From a checkpoint of a small transformer trained on Wikipedia: LayerNorm before each block.
Each number is 500 + 40 x the weight over its row's rms, rounded and kept within 0 to 999. Layers, rows and columns count from 0. Numbers have three digits each. The size before them is the row's rms in percent of the matrix's.

# layer 5 MLP down (transposed), 512x192, rms 0.122, rows 3-51, columns 0-95
069:551619464424491463475553527521520427476500513516494577477552495442522562565484467551515517457519550458480595571579522496476527502493459561537514518462495516464442495525459591522522489477487480474487503459479492463452505465459523501536532449478410477494520430464462497495513508505483548501
060:477516483528529561550562469552481533492487518536414590486484548509576530456489455556501466474593498436521487453544547463528483518421544496533503496477489434541451547454518473577548576490513471480480509545533526513483521491508429428559473584591454477424499518496474528489503519494577465522
105:502487489486487555516493461458470507493464458532486472556491495452471449510534506459498506511489497579475541507595393505510496518472465453533507457547537580481516497450434548510532495552485509482456560540607460512468507445531514539582478515444549473456491528531530570459545440513519474520
102:462489551524495496456477465444528495540475545579503540517486484491523443579560506472507559458553574551433469383508521427534509518514415528488487475497490540470508459486505445529531522501425475536534489468472451480503442470510508509490526570443506494507510491529508471469578507535482461465
112:514511468554512468582521550472484483592545529553511483480532464409452461493537475422455494502496519492520547536435536578465485545520487476467471498535496423484527563510451466470531523508437501454417539548523466511536485522467512512577565484481450503483516445490489475523429557516482529524
100:489539498482574550431532465499487481545485435482554470485458512495504482505468498457486518548472476549494504487494598430527518465556500510495465516488520480536394547454467466566533502567396473430462472469429527432429458438465539516467556522482540458507468495489444521382531488547518469567
098:498520567455466484499502552532511509496536440541504541499524538561507441484476403561503433507483486459461496551450480434580477562435540443500521565548438537526545544569565503518547479502505521493536428572487496551477459556565607460465471523497442516513531539493495540524506539518466536569
108:481543480463528522439550526518487452459481485483560517529482476449464489475497384492573490508512541491524492420516502550528418513435520484602432544492477502515509421545480462465502496524495622499581493490462446488509477518529473503529524506532466519539614519521446473518506544500499557432
108:483524568495478491466453448459458550488521506491467541443514536524526534461488494445506468572468464598492516478525558484472458533487499518460460444508515558503547505516515488482543551507441518558488481498494491546468498506464473500543486504492464449502587489443487472511597538490523461472
098:522500497520439446535468429529462501500499464528458539500533457463549500526464494416474494509475519470460498599436530494475489499499533519483542539540526480511483495538531513481467552497507533493542473507489529556397488543517525492497538514492528532556526470463451552538528524521483556468
101:595526533566499455514536426431503530478513515546542518562434521482506545522501517532524478528550463435512412487514511534484502473557515403545485461473513580550418579520528490509547457509481486531485457537583488514420595482520478506462450493511528534488453457533495551505513470464540523449
115:495530548533520486494513478518442507396542396469538465545537539543464552545472491526476489506515472486511507501490495472533495455496487501505490487429512502517497553566521550475575476503518446460430551449553527512477541492472488488488569487482500557526555508505417496523479550445514529521
084:473566506468429543411528480507507441495430498482515582376477565516522472431523499466491493500550487532496490501453537453512460523464494511498538495514509576525490532509509430481475555472529483473494491593438491544483453534539490518454487513523601426520531498475508518466456487497501533478
108:507511569475455481538572514486490457445495509503504571484509543461475547487495392466458438547486482510463415467580481485535430505481516480415587469502453560499561500426513577501489487548509502440554518467500470535549548509483477510498521498501442443474559526523522447501562564444467478499
103:509485458499474562545483508465494444416537559460487561534530422488545484452553448504527498528465458529428519577545537512586457507415477533538428511493444543516475522518444529461458552493529478485478494509491499558479470532535535473490509391460536451454413524425519484499549473516446456489
108:478500473506425523475500461427514492506476555505517484476549472511509553548585533562551548452547554478510514467506513515506569489480488476578489465518489438488511532497523507486438494551501446463429486583470519534516448474472492503464462560512521454409551476562521475501522484535518526466
106:425470525469441541448579554468578505473477476521575486482513483475515565562519445510523487502545513444498503555427483496543457459538472442465504491504547478541489467586544409451526490490509501423571517561568570504486484503553473570489455551540449452489451557544506496476465520507484528466
087:534459568491499486500533497521595432492463425427476596493528517492450514489543461519538505518466480535573421546476498503504499576515497561442517482549481459499493552492427553541521558532496451465454464490502508501505389566492535469540524531490479445568450460524475521518476470576513395483
107:617544489439577543484581482478467498523456465519531499455540527465459513484526527444455512559567481401455518487518462481521497503651545552511485527511439513547469460576441485482493577541476522539560498491479433465538557537518485553507443416517487535462510505483487489555557510486450473499
094:537552493520499522514486448492551478486506523545466446544514524451492456527528475504482497539395503538470496463535585506569573458544474524430496414533502532518498507456527540469532447486457516465433442548525502546439541481449445524573513487524538473548454508462564501500548487502521474506
101:441512543542507526510462472492457527504444501472504531487505486585519514508508489552505562506413455482504506497509554491504542552418502473486503451568519464523526492464418424576484528486486489427489531520475545531462483409493516543464467538499527518495463539499446473502447496429481539443
098:442493516527507527473476472471555513501523567465561481480523462573526503584498470489549497584505477505552498424447536509482498543507514415491485598460506462533514508523422470470544476502414506492568519465463462465458482440479503509496518390457472515492435513463496475515546519589510488579
096:496471546493477499487464541532476547486527487542421479537450506419524456461488506511549520516487550448482536526479537450456554500607529488509552518433602534509517459508459529436449476492537563517434450497513504511529506468475544556513535462567485503510540534550491500404578480514526514497
104:483557558460488451438396494448491466514508517438433528510490482522495488490426507556488478509488484571504501478493509441500532547512498507524534534526534483438513529465532519467447504545490511448548554452494436521528471413514460487510504519537506529541416482495526510465448473467467483506
104:403527557498470495459468476477502517493496548454488564432499460576536450498482512487538498461452506478549480430474599481462439477470508498507493523471505538540543483513503545476518532491539511452579446482435523501524463555545470425460483471510470535612491502484520465486514533504544492492
101:500503524473410496473532518540528522469501509496540445461449517505473506521494472524536524606443471498528458532549598525491513547474514515509476545486486487504486507489527580461489486411526451552478471466555584460482436481439502489509537521452568396484471451512456533545564525556518484529
103:426500417469493467465526472480512565488505446460476506505441563467537483468457472511504548503509471490459547499506469502462529530496489524435471531448520525551507487488458453455508452513534499532618484513519474501466450511458540518537500553484536532522583542507518424558501470408491479509
110:469485496553462529532492485537462484573526536476532422554444533491487500553519532514505502505481484463538489429474493512484531506560483483452491466547538438524456464523506468462471492520451492570585496471482483447448508498476591579474527538467546523483503497457505558477496430477561543489
107:483503493474455453475523493531559465425463581519458532498495517522495545460458470492557491523512555490495514567537425469424465571482539486529500543473462483516484486550501534502493548445433515497488498516513575503520474559507549474511489453497502452523521509505444533546473447573562482514
097:475568509511488546484540517490497483425546466489487561468500476565480529477484488567450531499525446572531445535483491516531534551523481535460520532519529494549469495488490517487510447412508571469477483438526504528384511479546564435483551496584575423474491510473547468465522564481473500482
097:485524449483538581514502493521444481475467547472556515424492538543492512565504509525478456389443462546455449484473498551429486445466546460485542540458440544519465529470543480547532524502485462434592429541516545565487479561571500482458498485542515552575514509561444505469476502523493502466
114:531494526587517503508488513454513421517468490569530452560489563537574504404558495462475561458451496467461484546540558441503537437539559470527486521601479562493537503454540476531549485454535454491431457490557453448541399571491524484497542506519426517475568509476570468482508482470534475474
098:475458529466508470542568509447529450551473507506531501533478528520474564499499553527490467489470445521480432449557556469433507483428449504498529491538412430485531481461492492522462499415527534561380491482533556508498470466542574443444536476515563466557406496546582536493414501446468482511
084:519508468579439506561475444477531405530498379520466484510545505488491543492456455491507421471529499459441521563497436549521478460485527455568409510439439534463529479522543600498488504530472469457462523514517464497505563566518521551479535627405493514509516512483586566524556462558499479485
083:533499538559462475472487512558510448476470506466517512420499461534550508536534485490534543516464466476468593539511528530441439500536478486463406501553488502431500537553517441470532513504537516454524489530532557559478557556530579538552497527424527428508555531491516510529477398396496455468
090:445492452569514491500441502460506450485417459575497450528512517565492500449492471536527496509483577490443507567490515477566406539511527483476542453574526498486551529441539475447509443431472450546544447518545529498480506547527477556453544480493484500568560527548490435493462521506494482524
083:528554461604439555427496518519511494526460536516475506574514485526489464509481474528509499482447534435528511477470522483518519477420558528541530474425482488474539430506494459488503466491445551500508524517459479500448563481476488521472546456576526471497582472475462508425479486483481500537
103:544552537526515521409485456534485464442513468495577495523454572445470504539535532513550521537537533539514482503513540573523454522464527461472474519460513528493471471592471496414501550462442497506603445621549508480513465504513472497560546509509461445505491503446466493550485521539485464487
087:518495518517476578478467567584479477458511527503460415496561415512501494489529420481515486472533514474529538613503477455490529482497444495529537522518489561515513501452484565553447483435530490562581521533449477426509481500513510556529538470507511487461581405463569527481495464564548505458
096:482566474424569514441538489454516465472465483595437516475485549439504484468541461571517520493490595578485459483527484598529508567578541572498451480392519573466495464543496520550540470399517503507437513419539542395492498497500477494502512491451468462478491485549483466508460475491521475556
099:495466460586459544461499571425420485507482478486485520478477458569523576536415559484606505493470468451487473488481405451490543451419457535546520518543517537602476482521495541547509456506461525527449498550497535471497479540527556529502519482492462520492525423466470472449486471553592453483
104:531525472421506530442494443432541485469497543464515525513546442498483585473605461534496504532518531524498511507548529541547531453505508487405512469444500516480435503500501437466466447522437519444481425492517416569448421526441462535439489508552607453548488498500595454468535502454493513470
105:454490509484445460489432496557447454570527460507555477510511459488486473490502497531483505539548550486500552474496525498453473548546473453505505458513512455556496546532543430488554551459477514404533485559516461542504527523532507500517615512540529533597504492549483499518480574508513550498
093:535530462413441471543492455425463563565487522491521515537473546535476491506522555489448490483469479502439569518520461462495498453519531514466503558473499471564487480395512454410553475516476483481544443474493531457520524500545465501479534580468503486402506596528507521546412490427523507500
095:464540546481554451562433501500471418601543483456417513513517483492533470403511577546535460495551524462551561504553517494481483454511518493574514540511560468555453548440477502543519514515475490436494506478485458455467488432454578518449435493499530513448569582515502481495573511533528469488
108:513489488558508516495470438512499532449435454427499533522437509542456524504485474525531531436441479453519551492455523527499474494506480536478517471443532497538499505506515474471486470557530446506497498550516478539538551521481469500513501461630495583542497447522512540498527446580458530536
100:415527504518422484441489522513450501452451495459546508537565490408482482511509504496446459497457536566526601448537533459547439479476513473462503559491492508475539542577474538508506538526490537510472549522547537505472454509504493535476548509568466514412441575520593472548512449507454549507
088:560487512553494443529508439482492532563574488504589472490499494585490515498503481511427535482532398465556498450466501484519515458456444460573495473584490510467465471520502559540549491520409477467407416513530497515524524531471474467474513510473524538462527475483560458504529523504483545531
094:436490455287447477514493470480522579515503513481494488524455501456530528572527425525452489519540542522566474515598469462513598558548500464465481513440521454467484531505480464488459480444556479493448488521590526496513508511508504553523440504510541522467494554450560523500520374549462473508
# layer 5 MLP gate, 512x192, rms 0.178, rows 4-51, columns 0-95
057:511549513557531482646523518562563488464532515515505449512493523479550497539477496491455456498458528516525515519532476470511556557462570459534491468566498498582420436504492554481554460536562507453549451528487484544464492510496499516556512532513503506513437440509420474576504460482415456463
107:493429463527548505466539496499493522494447452478463552506479532471515535484540504532474532561591581568449494557552489495428497478504451532430527439475477440532507458463496507520461496534456504512540578502530488485508417575549598464476492433444505554501542535468535531475524542456473530511
107:530492462522618498501460537520490495491535546525517468538516535464442435439472507476499558509530492487539507619420504519533461516502479475491505517581479479534522474545443571439488504508473531570497493427482503506496476508496561516487456498555535473552532510518587493464487456494456424497
115:521505507584521542514543434504563515470475495504431543523455475449496555458475507515454608478521520505479487465506519465471524462496509429528465456537529517431528498562531469502461459468526488543541498471492451439472498565448470529492545490536505504490526573548523546565534512575519506531
106:480571514558466474514488505454450496520528358471468522465493502493523486614487528476545518478470608519532491436517484401522525500517532456535488482494498506509460494493482465490528539485519557521557567514438580531485511510484542530465512459489557483541528467522467478519610470544445508471
095:486477529520558496455551529538470491524481480505502503506438518521431486561481488533457561479506523395526447498541507483492600407500459481555483455500446477517496427523490518536512474527536546540469463528529483515458580515505558548489481518446558558518482506511526543515527489573479594582
100:441490535515387472394509440433478498478496514501588586434424421471558498494511490514559490488548482432456481470480517561591505514497576454463510533480466519448497479439523517541500460532538490451471535512511493497510533486563501468475551502542501490507487428500451510509583516476535538520
114:533491548534492527481478525491484538514493499539547539449496528519417437448491588471507500531494470514492527571495496444496526520536527437403546501552452505537495534484433511541547496498463515610465495497563465494563456534495533473463486437516513473508475491429479448506544489507433496521
101:442516467513557551493510530449506527535462531500485554537491580535473443517453584577573471469475525509447556411526611447496506461487487386465462523512469536463461512518537506531525517580485441542503555540483470495513467498530432483480445473507464533487450494513500499532523475573531487487
106:423490590558529485505558507441509459464575516555510516495443445508508495499472523484483413538519463518522525463490604583472534473507517503474497472525553527492538482500517499489492490504549540466474523488554491501508410573440460525587544518466465545462538473515560524447447540554485498525
115:521451479539550497429542511510403535536566455534481512505388468445481470534557492456523476534521513478513476549503577539518502566509499409586530509412518537564508438461444535474479557517441480516512509543474563553488505530536534450482520514531528495468502509442540504496522489489497417467
078:489554464513533522501441501479485470539555487491464478455469565476534444529543516498561528546559488578478525497497536536390465448500529535530476538523506454533506485539492432472494507467546481511498503492506575538470460398531526586561471518478538518549437462494496513424412558501517520444
107:420492483540517437454490537456496541458483517485485504518491505536418433538523474455559572495502517415482496531452573556475543531431509551508433526528566475537433519487511516500496480511516449450530497477524508522564521513527489501465457499491536497519460487482484470439520498452521507528
108:491521475537507516491457481515447491486529450432554538448560492468513486566450556440441450504479482510555460495437542470523510529520520508481523498533510508549452491503406502509531508484445515530521503524501477430505522503524585467434467435534476418497516526476529549480453479533508489494
112:502550485514506427523519465465459513562547484517575533507544556542460437473543506456562477500504488458498527447465452522506461481506571597498582528438566469487493481521556446477532475485537461584515573496487508499513539559487492481481467443541461495482454489528505480531511519426458445563
102:482544498506490567486552431528536408486436463540505539518462472453517491456472470482531562454594542535520476489476602537517571547430541489498499532557478599496466417540504437497462504461503477444501545602527564546553506470501446572517508501448564469507511517546545491483512477465506485590
079:406499526409528480461545476496445466482463536561541516475476516521490489461483451476567481531533537444487503517463448486464491466472525483490460521493516455501436476574549470483482541483556461559413544533482492536433576487497470603484461503523508494490465478548530480594424517509508528479
106:458504495482525555480537610532493443460528501479526486555471397478542515435484472444559507519511487441505449514500533502454552491518482526535486427577493521470538501479502467488490493557419551480504507435530454583495453504571490473522484503536515461522542489483561475511458534509522504467
094:445504464501455452559433542557530514472500475508503538535516509524531508499544512497541455462469582527531473429560443426473461501466417518527531430477463477574536456465518540420452493522526563522543532509490536468541614485500559478479537518539535473526537497439482500489548475531458504474
098:470487570519503539504480431535501547512430518481493533502473385403441552492508510552511493565500497527532525435522430538447565598468506491470465486573538542463495522507566467440513537469516490435475449511479477534429484478492553501445509543476498565483496510542478437486467501515510537496
098:472507404507469526464543463439466469477572480464476556498503589510501509481433446494503523490523539542531515534553522450412507484530513483554527502486491452467497469513435496450579406491527495563478462496502500456524448501431487541533512433504490484514455496510626580435519491502586539470
085:510476482514440463509500504423477537538491531432473560483552494536459479500559547558493480498453450569477476523456462538500497561479440540514505499459480527489545503450570498517486504535469462501474510591557490526504529440496512533537502511477529450478517434512477565481524566441404507423
115:556594518479531501561410510457515462494511511536493436518565494510418436546479495458511470474521514522501420448502434510424537551540544478505544491448527445521570528536567468498477506498541482486404498547495472541522577504481507549488505548465527510469454493508492507469471526466512524508
106:462441510519484480505425444476569531506517563485488488580628535480484445509508411507474543552511444428505512461472558507473477467466482564534573436561495449539512536456444446461491448423486564545464483603512489544420424486476505585495504455502495525527482510565514517513502452449459492498
099:490609487476540510521443453506483397496484463505479483562485475521549526407375577518499519534523543532517475469500479511551407542545516449528434553502525462498526545449527439458505532551511478505485529545459529532576518535483512555479455464530478496493552460486520514468539470503490499529
108:581501476543541543479477528505526558515423489462480500553421506534514462475505450475569453531513535478524485464483472523474427477413485505509518505515462479552584527462483444494584469536557427544431422566519558491579545498525474480514501478411455470513514511500495428527535452480488531516
108:514477541526512465526427535421517495419531463452534492438448485472501490537484492443517497485466470485463502530565488472548509466463470545528530475501553562510467512489498547434579466565535462539439481486463500489539570442553587479454483525567483477451522492497499409440528510493532581470
107:491505476455503491433512524585461490497486577410489471488497485543427509458417463456472490512450467465467533474482487547475489600568567517530479506523532555570472401476528529484513505521494505465463537458528501478472433535488513462501517521493477558566436542496442459564509490526423520472
102:422531494540479493471529514565508553446533475544521486463527516484524514544532443499539477529447534508538419520519506488484471543461532531483502487536526463519580489526482532528501411486503460465478527490531517515507469469499606514476467538536542509497502424458567483398571566469528471506
095:512555566515500503453521511408519445501532508484532494475508504530499511562549516485452506421466512502498461495504498490495499470503560541521568542480521479519473481494532507485402474555424531504449541503547465565479545490522455503520559447568554483448430531531499522508529519519464558499
108:466513507446491552536536472530437471531469497511503539485453422474461535503513441481490533515474467546483485581539532498449506492470528455640486556455521514422483452522537515568493464523542525469519517524474451535579535513590479490554530437518445487398479454545457436516415503517524530495
106:547495529459550433530526435581478459491481523494518490467533540472523533499506523499491542518458551524513579517474455538540495426499439502538464476451516513555444473517552498445473483563471543527521443592629486506512507548584562526500473454508504500538489444530493471505466486459490516464
073:566491495454441487477564529485519479448521548487497435521512511528419534535493465496528431495513423504520519552437551582516502495502508550550465495440473494489452386494499474497505505498476519510501433526466448521458519523519475454427487570573540529547495537472472522432487478504458476503
081:479567451458552482549470561483477563519446459521465497540539496536501567480489506508487521515474528489461491480479483533516486525480485597491570467584469456539471436511494573518541476470486514543464491446528444463525588517541630541460478510516540509499539484506500415493411447526499459462
090:484500417521535483532504454471480472533457556468537456476500505443428552454540443527602562489503519588439513512425553468499470493443471464521505499493555524519500522530496520488475506492539546548471444500578548402487462513498529441559489517547441480479522473516530454511531492495464532502
078:503490503531441458454459499505524582494493500466486446469489423523529509417511564510502531584514467573457502431447506492448356561489483556554479491581517565524553551479523508519435528510528493497469496525515513502513496546536524459507471564504511488506490494496463497515428541492419539527
104:481542538491531460477558543510525569502494524484560482485469504483464482404465486476505517497478498533442571441507564437560469411499404570448565499597493476467475527475552552462511488522484464479468557502519477479469527503491504477500475487506565474496483454515511554507514471485541545574
090:533496519502479524546484502508465478517503491546543511489506543467482532543605447494516503421473480521503470530563530454521459554499497477553506504513561508483570531530468495517513512451512437564497439538467511359469539531516453483583447476586565450500485490496514552488529513547424507477
096:534484492518497500523561504558530530509546449469478498480485598503468509596486519482485605428550455537497489439466506498541489502451479450532504522491478499496489488496491550480499453501450465521528520549515515565458572427499477490548473481529528480487477588477465561498519516509569534473
103:466485497596484552541595485485446502444504471503481558460456482475460527482479495450512470463494525567535497547475545490518565507502463459494587506488423533431543497511499508518564508548545473484473521443436552481507507485495536485442538530474541482471451497521567459480489526629543499534
106:537457468484449582486554502483499504502506475411480527480490516507476437454475494556415467463479510520554468534471467524521467607482543521540496450551462547497458474457520440506551459476462454517528364493465521541497485501517564523476469577559495440536486523502507461507517537476505467539
109:482512546475455541444531444464580514542465540541435484543504552477484540513460539490486503467517513566473547549451584496437456520509502464449431513473500525565513438495545499519487468448519541573565474537521473499445446468525562495489518444433490527510483467523536364485515511533515452526
090:512512532555487561477426438545490517418513474542538479493491532492548454474519476433525494485476530487501497446505542407496460476485569546487536489454500551585494462532531490475477544569500506481430528516577418478553507521513445498443491519544524437494515424480517573504464495516453485451
097:463513496472432499532511502526519505424508488530515538525513589547485516543490448465486572473506442506501510529495464497467535470489468367611434466504520469475443505500494417539609502518516538464577499510492496500453558521494499478512514547498577516441409465500450555536457469430452513510
110:440460424488477508498506523539449438493490425438506462503455436485439563502535478498494549473517527542552523495435521515489502533485479530522561576569526450516511559449520532423510548507442479549561480458470555517513444503459508435461525509461461453433543503471499544465462515566564484495
099:534570494548494509473503474502401467494513523461565384565498496465516580473462486534555529466482450540550527458572537490593519517506533535468563593525528482537478527548474462497519491492501508540431496467486552467479496437568459461485478535473553479495470530503429555507542484517499562515
087:518555530461537537576467582479517538548539540543507451504557538475470499497542504526499490479432527399515510469502501371489509474475428478482424532519491472503486480505533533476443431492582514479524471526413543447514528568578489527471455557532430470524473462522397475468569458493464508425
090:530505561520506500518562466491512521476514488467521503441498511502501485430450466514551518491483492460498408457461486559481495496494568461484504488535537469527489483538454467544489419550517490453510500516530501595474496536591524476569441443429460484579485441527492463503536504412492475495
# layer 5 MLP up, 512x192, rms 0.165, rows 4-51, columns 0-95
060:515452503460553496526509561463463490508514521389478425536498479484543514396518491415431532525407454489498511525486508529572580454518486498484498473486480483460535481555533408478522446491542562549524521527481474531474459545538498562444511489385464542538529500514473489484494516546492533499
105:481460456537532499490503542512505522471517473518543490520504545537457542515503483526533385476523504550532480446485444565565459540578615483524510405488500561495531475498521472514468489577488499525479565454468500494514524480377495493525490516484494460530494526465503515457469500465513457440
105:529436514471496513522496442410467439525484442505465481458477484540593431526575481486454531561538510541434561527457530527510570471486507529578545509512467459542535629519473507526491525478466481391573527512516500555514536497509512459547504490507475500524472506506531469499609538497478509503
110:499501541487513475527455522511501508497481460458577565443534546531406513529474569469449432485471569512515504495481483501515547508497533499557551533535475477596554527473490432505482514574419432536524541519507557541485508445408494471511518513493543449547479508519482532474502459436500556470
112:497423514482451502500433484469612452438515506483503531512472503487477515424490530522572546445529522485479507485524388422412506497474471490592471456575528545395535542474460489486481453496508461474512471473486590483503476480580527484513459490525477570446472515513592483447465548553476431509
091:431519405473510434516450557533461533579476470526513470545562459458476501526437483509480511551526463501527473515484476421497506522435504524516449498454567478499503546472549517510516519504542488471423464451496413550452496435481525531458446445508532539533540560521546553461497512469560527510
109:479542519500526547484528545491431557478482552451523519523495442483581547470500557537443455498506525482512473461561471580449507552542450492464465459494510523506545430526518536512561511527494493548452518487505478534502476549467511511452539501449473546457490517465474495639576549525512432481
118:511493477507531505484435478484451552436466523519463425543493492476510495461521503489476496557553501447531486570548548449459460539441506532537528515532532442492516562501517459567485512457563532457447468568432497440464470467507438567548525541441434447499468476516448546426506431539532391503
091:498591491525518500506474499531562498593428480583465551501557503490534525486467471527502439480492421471525521492578530458490464505557551498500506459450563468530502562496464470490481542507454539480506516546496519479550542490539516536466501498483557545467503496425516508465504512465477498504
114:499491410473503485525507538569512483509477409468433389493454485544556482419538537524522562528513499440459540506524417481464511536493435493487552531542468429425541532451498471499522568446444552491535501619487470505501474557572552536453560518499542497521553441442488450488454477521467431454
109:456526566516531489497479477491477519516538517522529508587569516562485488543515491468539470485449474479513517480555470413516530499473476452542471481488504451512511519578439553561530410480545488535456495459567511408504579533431449475549499463448497527487428533480431478551514505484492486515
081:433482594520582585531506521593527460549549497524546461475534452496488466503537490498516486519505483466542476487526483446528543543477559495510544606457487507468476516523497477480477487519505482477498475496526500525553487533517490503515534530490488496532430458484529544480460516466441500471
108:524571460520520473481484537520623489557517503508521473458545484510551505525499476510520483472495457458484452506493534495525543525497415446455480460492521578444530508578515541485536504539554510470500433420441560546487527447519466521483535500514520503503494479547531467548480502486509537500
098:471463496465474540504577487492518460555440560530453434528543496534468537446535485525517534560483528514436443545509538556496509426530469507435479527558500435447520513428521490509474522442521528488435575497482521512552485430507431500447485520511538484461485457515504463530527526491449530476
108:396580448522557490463433449490539494464559469463453525507497527504465506553510450493537584472460464454474503537452466528463545470482505479501527475425553482496450488580542473500475469551535459571512545453513518494509516536399477544524535487503488468518465538467487475517486502551495518537
104:523537503555590511553524482532494513474491508519462438481509462501466572441500494537419541496543523492501567490477506501498467484453488467471509491519543499522574456488487571471515492447473417500532571576533553506431524447512479534442466537520479491509464442421516479500479467434499597546
086:475515523529505545549483506481530500497548512552450527481514575483468511537534565517512458537406490526450546430437466527470519516546466458581552511470505474520479539450487526489453519490553515550458444455443498458476560504531498535467495514487533456504512522369487416496488566467552531502
099:560563504466484574488497538549495488538520530520516529588482493513518532454622519483564478519560546548506499427514428522506470465526503591513471514501475581554560511560508440454498465499508540475537451447508505493530481459467469532502464457504576486465490503440505509549491439459460469514
101:533506484464460583526589481479462510470501495465515549513437484481500504512471582458548530514454457446467471486591515460478549546468509565514496451460388543534504517480493549559539540527489480476503530481555497507498482535475457504421520431490542487469526502487560463501508468423558462467
098:477473503504491521506498573500505479544486474490457531452478509530446476457523523494470501504501461472552471506498486525471428474568489487503518493556430413435503515456532489592438527560520552483603576550437534471472521512561443549504489479537530426449523532467488509468573499474521539452
093:522495557489482471552495417509542422481545514429497584501472546465457504506499506478532551491519585537481539534553479441514494508486428440456508472490454439508484502452502516462533498544453458501512487443465498469500514482507461439550472508543509515490511604483510476457477512456562474458
088:470453531529527520458534530547518482603506500531513475522506472485520458530509427521540455510503529523553555496578431457536544605438483483548504440452557457526524527562512504485421476536509458483513486526488523414490498568516596502449496534471553459466516502505466518425463518516452439495
111:573468508496463522479529454476510560457457516560544476473506502472487545517570515523462492531480549533469501469476447549534478455490520563517509460525456592534532453555412492536524519517582543451451507554489473443383536496535474501502494533460487432515518590440474556506485497511539563415
107:383505566569551479479562459522505466517393591480485472508563486468492529583476460545479476492549506553522491521509491510459507543556521489417463480497476463490519553457457551557442466592556518474454485479577529498511514540511454432481530502457581524512508433451425512513533490519541477474
103:481475435505413552504517507538512412543457519458562437424546466509560495492508478512495471454500496545541515481444440542555481521458523518539577523510529441485453500443519446529443582532541484512473481494466480550514489537463532466463461434535542504548550464496474447513571478602517497527
105:422480435497449476400457461483509506503468497461505501467409533483468530464503458534513511546557508412480531496484348492464522576525492483487416534464523499508442486500513501518541461566476460510489525485487511520517508500538547486582461505478582462534549504536626534473480507404513477478
107:524546523514474549484432455484485490478532487459513506534481545505510511531471468411590541460516519552512539422544428497488516551448564487537507496495521503433460471494495413477519563579472577451480487578520501435484473467442525408506526454497384525518496464555570460502485547468550505552
108:383475521475478485509495473538501448447430514505537528488486528534486508510502496552543428534524453514524470555487428540472494558526564448503474524481522522521518527500550533442516493524447582483567521444489462525521431524549516544532563514498462488543471518532496529488482418550456434566
100:528501460509453513490469525410494545510468533539481481455500517570490540460498440536536530549474552518414509563497561469470484465519436504474491429514460504528519516585495495531453555530552495501518588514493455499463531418536503463541553418434448522493413543462426492583381584511445514458
096:529455502554467500501481454506466500449526529422527562564463457517479508540483492523440490484507405546515441440414522538533495520475522478494535528473465563542543480525517455522533546431481510472561505554497505470544444480555446434478542566509571443453504462527457509536553522535511512478
110:457467616526538450410539488536462426507472466478516410428523497528519474517517497485532485526424561531508454488462488485530505478535480532479555564464479496485506488480513541561524478490526487502518603614521444479546481479456618514422496511534535471486419517545435499444433526474471452539
100:513521496439481486462495474530556389482460536470565508507523434509443467471425476533495522480467544504453564525477500462462553494541577489481477527483446495527502449421530490515482513513521450504526610508550442508499519469558540544527518458497504481544441442556496421547515542545501511531
083:480425436571468539467507510520532486609528531503507520487484453505514501430458477513495534495442465493445452497489505507455460501438552513503414440557450482479518555506440434570498484576451404524463557554519482555435535457520484528494575490521487498511473507555538552516579449473460565486
082:484561530498450472538545497496508504547497528561531475511473528546450561530488514490517422544528575449476452468473452445529453511483511547543490492519540534520467466482444518426515422576497542427494552513476477538461525444511424499474453472505495460534513502549534480533511525498551525476
089:563456580513505487510455512541443568580601574561442531589494535504516519536494525493476554470470514477477575458469453483490468503544626541552546490479520501422462499469481448491515444537465461500468523478513450515532570455499456532503496498499458503501460590441422508525504518513508461460
080:488492470528494575517495567523563484487469550532525548558449549431463501473478447516510501516528436583535429433502471468497522526479515475472517458459541449513516509521494510511532498485500493403459488514478470517513600456492520481513460522503443503491425446471574488447479540435512503514
103:526481494520532462499525471520451510544513512480468527491588461543578481519535492516465542439479476550473503511499457513492487514497532511445542494485453510449428437469512512510403518525537482499556493552577461482490473564502523487512466474495550439476443515520480497487456475515464538638
087:474499610453554451460511484446563458432566493490460489497556444572500508451510506455473462549463546484508471549527466414478508469485401513503494533466454626553496500421504475511432554481532505512457501510529517476513450501520483452504548422468419540473503442461487500546495473456498515546
098:550465434399521567507454507464493458499461490545473509420462465510462513541521538511515482507507514591418483506434462460539554523497429427448564506449510454477497416447482445430473493589482545449509489602529509478467482504511540472498517443538494476529447468492554518486566507484548539486
107:453502450521556561469536503496475483442460531542533487485506518491506534569430449512462508483489508444485553565537522527490455548526515496496456453576466461477456472537523500483526494479476498415538519497481461457519440479474463481511430513536514497471553391461533512522537548495503529477
103:523508506446507500576443443492513564532443498483514513479585519435487480452465510564474499531496515487492563478498445466546543435465502475455484519539527487603470480422539518536501439503576549478404479494462452449523452521489424465491502522583506532551502453486494499492434571469464524456
103:523541438484552548538493475526475517572480492547450524407492467460490459499479478571413569459483537520502519540469519491529488466539535454573559475512542487469520464540543492570481419497558496531504455451469550515433540480508487481501569487511513475546470484546523505498481493479484471502
091:539440524565488509538503463444470518523586562448429525501548525505372475572441494524493446454531507486490463500506494520509470446507451465499568513540456503461520486495530507460497517510508478564458513461445462472519514521458420492456448511522494486556508496452453443490604491463553502506
091:507521484530504508531520537442502499460455423485496514494496549526415457570508495397560544572505476480542486439472444450491485499454459481481487455505518475502510481468533389418585560535585464508478446507466437483490546484475470552594526546495579464494530537466540448493465523542492452560
107:445516551507545486443448495418494530466476545513495451500463585488446480436480558513463551508492501451450533469527482443488515514501460513417563493440450528542469493550621527556521566544512510461509542521559464457474552518461446553430530515504389530520502498502488505481481511540477491557
102:517554497449543441488581486521522504503504549531511480522516512521455521412499469534482476391577536486457584485487479549448492479513541429474496482485448495472537484492538565560494481471529523526508481512508502521546557530459430487505512448522569500476536443522518496558607495533517506568
089:464488500444488492469469513445495463475497446560482514476550479574521529469500456540590475478471564565510552460526520498506422507555500482493510501438477566469443470481517509506421434472534528434481493458511479526506496486505460477397431467485500576495485541512495542488521444537506488498
088:534486517450450525470546439542540501408575483514487514523441514488472461437514587514487538501476459489472482503559500568527503475515509541529535459507488479562568530431523493529521425502519516448523474530497456605442474500524497540498494512477429508493456485444518486524501512476485546510